config = dict(
    norm_place='pre',
    parallel_block=False,
    extras=['capped logits'],
    init_std_qkv=0.0173,
    lr=0.00108,
    warmup_steps=369,
)
Each number is 500 + 25 x the weight over its row's rms, rounded and kept within 0 to 999. Layers, rows and columns count from 0. Numbers have three digits each. The size before them is the row's rms in percent of the matrix's.

# o: layer 8 attention output (transposed), 640x640, rms 0.026, rows 626-639, columns 256-287
# v: layer 8 attention value, 640x640, rms 0.0268, rows 627-639, columns 256-287
# up: layer 8 MLP up, 1920x640, rms 0.0346, rows 0-70, columns 256-287
# down: layer 8 MLP down (transposed), 1920x640, rms 0.0267, rows 0-69, columns 256-287
o626 106:493490551447497505495512520464494489505512515502492532494541529509535513494522458512471484458478
v627 104:501502478488449524488471470519463513461473485508523510517501487477502489512495504476489469499488
o627 106:556522509547500486525488436490521514499500515508523503488524501501498494489514528459510497535492
v628 109:497482491501551492509498499532437497554480500453520488508486473495520487476468523522481518481512
o628 112:532543489483495503487478524514513496469543507500466503523472459523448520503488472478516504524533
v629 109:434523485492489475496487496521494520419471486451504471511520479490527486519488481553512499535507
o629 113:518509501485454517481555542515473505523515509472470508510481517495451490466466492526528525512490
v630 111:487507467512507512480490496528468523486505521521516518518546499490498496491470548479481510514507
o630 114:505480506518556491492457521514530506491506491521504504478486515510492511498518528495507471482474
v631 105:471509524503470517472485524503511502507542518461456504472522498501509512492497514507465512510526
o631 107:501476521492535537508526469508518500500499495523488483505487507488558502511489525513497525511467
v632 100:493483488499536534535504470548512541520518476485465455519472476525520483471465468529504484483528
o632 102:474510507466500495478496501554512539510504484516500500482485500485494493489489520525473509511547
v633 107:487507544489494502517507538458505508490433532482518476511537477515513488518521473501496497486523
o633 110:540496488471487523476503549530504526549520510531459488517486467497510488521494509488457470594478
v634 103:464451473476492518513505473474528502484454489466514481529483540488445481524486485513513439511505
o634 107:553545461509480532487519584481485480501542494499508504514530505488509522486477581495485481499459
v635 108:505518504499513547550504481515479515482516474508531472479533467494523484504506501489471498458470
o635 110:514515493521492486491502527525499489492524480537509473465503480499464500494458493495472488497503
v636 105:507489481522463512482505503504506543491548510478532488490544469495502510511539523500475505488499
o636 108:479515537491524575524499502522504472547480503508508507458510476535469474498492506498491482499536
v637 106:518498513504494463500502501513492522492475515463521524495507457521477526529464496488501491553496
o637 104:529488496502461457519557530521543512523471521561503465533472532525519474530494474469514488488436
v638 098:528466525523533536482489535512515515444497567500519473510490517480436488455559525444535516515516
o638 092:484502449522475505504549484491543508520515482498510501497519450494496489518517512557504486462497
v639 101:512495518504496476485506481472481501542438529524508506536529486517481475515535508499517545493490
o639 104:507498512467496493472497500525480453510521461508450472528468472537522484530496486510477472519491
up0 098:481471494492539512535484515474513511466508513510539510497517473479504511506486549470507502487476
down0 098:466511485468520493445494516511526524521487461503507506490519479543461470488464509482512506562503
up1 108:516502526506499477503482585466502495460501521513470502522489482513482513491468509515521456499482
down1 108:514496524484542510487477492502488509470503505478510528527511518544462503486475495471490484536517
up2 086:502525472512486476489516531533519522490531514457479505516471502516496477501517489502497522522485
down2 090:491518524554504501484474476510487480483518489524540506469531474475530540480505502477478482517510
up3 092:470482508531546521524474526498466511472485493508479533495482511493460497526513458505517486476528
down3 091:514502489522475529503496489476531511500512498501520497490451478565513474538539492521493474486506
up4 103:500501519503488477477513470458459510477461457509512505517481491506469498486491553476505500513517
down4 103:450544527489454465511524508504514511510531490458479508499470494523483506518473453493482487486503
up5 097:510512521506495531526481472496496466500455483527475544487462506513483466500487514550510532495474
down5 103:491488515484516506486514510508534499510475482482545515521512503507506495495517513496519489455471
up6 087:512542529487464499490517530451511500510481496503507475491469527498472508508494517448492552477475
down6 085:553504466488487545502475493508493530483490536506495503451515501498501536481541498526521501487507
up7 083:512552488490544520493489462488482501476471531482530499492474523505516477492538508522503507505517
down7 089:507486448552534449471487478555454532503479502498469491468452513460487522493523507495514517498504
up8 101:489521506496469536523504527535534470525503509521539520510489416519456522496441510503514493506516
down8 103:514538495549507534516437490492519491515464475486479488508482528499548500506468502459464494494535
up9 096:478499505480492510515505536485523478478534511518504545533499486489532483509525478502490551469481
down9 098:467476504493507521485539504488498505458509520554488498539465465574485489506507483496508478506478
up10 101:493506498458504530516473476473496529515520513478533478478505524544465469496492477544542476517523
down10 106:496526487507498488487513495500511512520467470472576472518522515495475510504509514558480479506538
up11 102:536469479485520520500510518503504488557473475492473515499492480499483507512499450501541563502449
down11 104:472538514486557522438502508542480474471490493491487491517511486498491486466500515497489466547527
up12 095:487484494457497529534490494508503516427515472477535480520524498492489474490512503532516516517501
down12 089:523494493505497500497525501564493462533485466521511504538496496552494481488500453469495501507474
up13 102:489534482478472505498499522515541489495471509511532523505517527502487514510520514515524516475486
down13 106:492492462511514514509512467522511544500489508507476497519468490543499515525463509537548494477508
up14 094:535540515470514493525493525480502466491505474479485454510513465531465555515468523488501509538514
down14 099:505534538466496497490497481493509513533490536526520492532486560517536514527516509515515487479517
up15 100:521522512471529474527508498488495494500438484503528541505483521507477589472503514525523458477532
down15 102:534504516467538457452524499461527500506492536496529504457507467471517492453492513502504470488486
up16 097:522499483494514459525508524494524495530554471532498558520489464490477540529558491512463514467489
down16 102:474513497494499489558489527474497515523508434480531487523470510491459451498496478511546445487510
up17 097:538483503449554501534514494473478536492519507470503491497504473468490532489530475502473512521504
down17 097:488507532532479454465518504472469464504434479487488495508457514511484467498507465516466482496503
up18 105:522479462459482475537509494450544475449485509538463483536480473509515544523502506472461478519485
down18 108:541552485549483471501497451503465527541535463521478524505462492484516540482468484469483478497487
up19 095:495523482513562475528492449457490478457547493495525506503525416516499481508507530518524490529480
down19 096:527519542470520506512472521478482523518476499501489491554493525528478518526478451497514481502435
up20 104:498466521506470580546484486478498504477512511500465488511447486525478530526480491529497468499524
down20 107:488495489476511473465527504510495498502517491510470502485463500507526490501537511462501471499502
up21 100:483501491494544506506474504523536477492510492537517503511510509510507523499484515505484487505491
down21 101:514516528481500526533479494536536484504493537516488479474511495457531507498494534522514525529486
up22 103:494491475536495490493524479465471488496488446523484459514469476528521536471463515447507486505530
down22 099:446493521490545505528430477469534468521488525514543546475462529505521454526477515541516525529522
up23 094:498481482488509478523452506483510479484518473506545484516517492532567526508454495524474490491460
down23 096:523508447477477503536497449494510512504508447520461447513527505528498490469485494491501513548515
up24 095:496455490501487557492480517490515527510496485479519499502488503495538471493487531469491499479453
down24 094:538508509480482438520518494505488521471511520507492508515525491521483511476467504469498531495500
up25 100:479513458491485479522499501486504479472513547446495533506489507534522541490526475472471501514467
down25 104:514532496466502517475517524474532522540527469490493509480507491537518477499523526505496463503489
up26 099:475468520455498523472494518490435493535503516513492495502496501542508468468509529461539484496528
down26 093:493529514518519518495501438510484460445505484462524484511474507477538525502460501529479483476470
up27 106:498517515517487468511481523533513471525520478533481509478463491514498485441491555495531482470472
down27 107:512489526497494520505489479486476519538510516534490455485481458523488474455487547499449459472551
up28 098:464460484493501500495469489493478515500473478474511448500493478497463502477493521492514466498468
down28 100:508510486506480520522506467495425486521504480505473476521475499481552481475507519455512499458485
up29 100:498484447487462505569491511493555503524554504524499483484465487533507505503502474534540486507502
down29 103:482507484486457523526505482514472518546482510532441509464497478456504464532474476497492488495508
up30 101:512542531494552515491505464524540482514509491451526523536496469525501516493526521489502504484514
down30 103:480532485543512464482474425490504492533476468512522481533534490494436508540511502485480549521495
up31 103:536464490476459536489522525461540489501520529490533523525466470502509524488509472483515528438493
down31 100:524504518475480533502492539484478492507467477496477526501500480455520503511487497468505530530505
up32 108:540507475505499516463502477487507522493465516500482476505466470502515509525453487475532490489504
down32 108:498510467560507488525474537443505499471495481478499486547502488473488506483488493539461489487571
up33 092:536483502493515493492512469497441483443487492489538533476493522513534494495493494498548483526504
down33 091:488501509492502495490510527471502493503492470524502520470517502495494506440477505515483497496538
up34 096:466523475525466510456509517462497499466460483516480496549500467479485475491470543518506501512498
down34 091:489499521502510511494511490522522511499500497527502529478498531524482536499493538479524538517526
up35 102:508504515483526450520510501458512507450497501486517527511509460507467502527492504477516482561511
down35 101:455533525507482520530521487507482502530477497448489478564463537503497532466480464498512523491500
up36 093:482498491505503489534486492509476480506508501479471471467505502484487491494486480557554480514493
down36 094:467539483509540494485465494524494489476495494468510502502554502514511476502510514487484484549524
up37 094:543507486498489484545482498474499484529525576479542498487524476507500491473493521501508512527506
down37 100:508503531541523495479504470541467503483518502471509507495489531487474543468507491467483524524528
up38 108:480460469503490513533486488519516515471470498541523465488447481575502545478480474476494504451433
down38 115:526468506484475490531507486510491497531498505510461513470476473519525505519471490452461514510508
up39 093:542488526497541526513496523507522464483446419449496549524485467521493477485515535479557543503485
down39 092:498537532509518511507506480519482489502448533501463508455486474482528509542471459496545500495527
up40 104:507454506496549503471457487468513512470522497495501488481495507511520516511513483495496502507527
down40 099:518460498533527489496452499523460527518494477531496483401510485511513498506481510521492494484535
up41 105:436480475529526487523491471483492492485478513534515496503531505516506531484490494478503505442438
down41 107:474518476490455499544482478515508493483520492504543477517485504490508485489504424530470515517522
up42 104:515509486435520519504503554489545501472472479475514493485503444513524521470464516509509512448529
down42 108:500472529488478514574509479459473467512482540516440505456512481538510512498519485502456528508506
up43 097:541478503506461458488518506493477514468494533527505486496518506541476538497508515470465515505464
down43 097:504503491532475513488526513494490492486516547512508459494513534473534488547552558520493525544539
up44 098:495455493470503531489485497519502523517468484520504507519508483548492539507481502525496532504512
down44 101:534488474477508525472505504482493506507517557505508539489525483501492530464482515494519471495491
up45 097:518484465453503465476475518514504486484497490504515504493534524459514478447500495558488478503517
down45 100:483482494515504538512508488523464469522521485465463456471483536491502505510509513481456465478481
up46 094:476464490500494514543491512442467472512526518536495539561529474509506491515498503452491542537497
down46 084:558494486545477495482496519495486537524493490522505444475475522519472515519530508503477451524487
up47 107:516452515485466531479502518491534437517544439475507523487489486519512514482518502478517492492454
down47 109:507503518542457518470509515503494484521513456503466507498543544490508490508534512518529496459468
up48 101:451506477523480447522492477515460506514468542511518525497509497504498510512495490489508507449483
down48 097:495515544502470477497475513513511503494518451524499520482495486480436470481503546524484551485483
up49 091:507467512505520526490505487482469500495459467526484519525527502522482509443514456505511518503464
down49 086:490505505485480503511536472497514507476527460511543495502467488511534517508494482523510502519528
up50 100:505476510479476534498494467500491511506520531439468536482513489503493500512474542508495488515506
down50 103:507556491528482454471458480486468520460480500505511541514456475478515486484507473525509514504535
up51 106:537476491472540483545486506475515494502468463482501500487469483478487507509485494474513531484466
down51 101:485491452504507456525461543464481478524475496492465478497510527470512515522506458466521534492473
up52 102:520491503498549526515463490476463507505444493486536481489495501535500536502500484490497549507540
down52 106:473490486506447499549523533506481550506505521471491562523478526462463501542509525491528506435467
up53 098:535467522475511460500510498552505515468488464498489498520439430508495475476482489519479508553519
down53 097:470542541468514432517493485488488524482491496484456456513464479462542515525518527480563543495488
up54 101:493526499463468517504500502499489515490462465501455510498508484508474529500456488505495504513467
down54 103:484539529507501489480540528495475505527480496461489507500596512578501487479529555437479475474500
up55 107:514483462496482503515504484506480509489523498560477514511445492520496527501489497487490531472485
down55 105:479506500509502485506490516484534540497502471468486535507512534514520434527535514569458443479530
up56 106:503514503462503524512470506498518504480425490478541512502490508514453505474508494511482477463474
down56 105:426512526523463499469482482503508534493537553544526506493498543548524481529473471522479538539493
up57 098:486472480469494504480494516494507487460463504498475540475522526534522520488464508485514507468526
down57 101:484487475486464487542493547522513509497489458551493491515508503484469508479502523487504511516503
up58 110:494483498442504493545486514482484445513470450508539528517482504492545477496510519485502536468476
down58 099:517504507478529502478516490468490519512481514530473495504488473494517528511474460503529471536527
up59 105:493503494498489542511517493460506513511511496512505499510462501547483518507469515476460483493495
down59 106:496473512549492493470506469501492494523516487479475488496512490499503501529485532529502489505485
up60 099:538545502485470545498527513493464469508514524491515497491504515536494531507475501507534495527495
down60 100:458483521484474510506501498484577464511537487532478487490488497476502492503506496489517490549503
up61 104:524497493474509494475485508510485472522454492491501490479504489518531485500474462462547510501509
down61 102:484523470514523522552458510527490522484465492473494475541454484552511498490449505514472516569494
up62 091:540542507498504505510460492446541489472479483507497507515472485485492517489446523489484480457533
down62 093:502486487485509525479554500481485469472500487503493492437449511514519475503535485490495542528523
up63 098:503514482470515474517467530479468434478491490555482516472515478479531487489504537484463485483487
down63 094:495561488491456530524476510464489488505483536504500506496488485514523472548503511506462502541473
up64 095:553458527439506467526477494491514443505522533520462489492522497509549501481480480460473513509536
down64 094:498485490501474499485503525507498513479423525476501448520494558473486543525484513485537476504481
up65 096:502562513523485490510485473488493445517485516517505503537499516484543520519494517491536491463480
down65 098:502489452492504485513512499521493500509482483479479512495508492495443503457521498532521501481489
up66 096:517497507515449509518505515531506520485517515497527523500519512513464479501491469510479502498501
down66 104:520536445486473486508549483475503494479509500520533506499536492530510468505479529519475484521563
up67 100:513488467459458482503466522507519481495490463504480476483489455491505492489526532501479553466485
down67 100:492541451495480448534475457531426503493475502485519479463469461536535472521495507521511515495498
up68 100:483509526483503468557445486509488497568450488458506489509472479557457507467501494476510489429513
down68 101:548499491509519487514487506512520446522459494471498496494533518534520473488461489459483517503510
up69 104:515510505481513551531515561490530502550490512533515449523490502514483539468539489481513520523485
down69 103:513515479516496427512520476476520498542483484508513476505503501506495506471546494472457499423480
up70 109:495457487508502503562484460524515471503484486519496475545464511582487474478529477514568531452505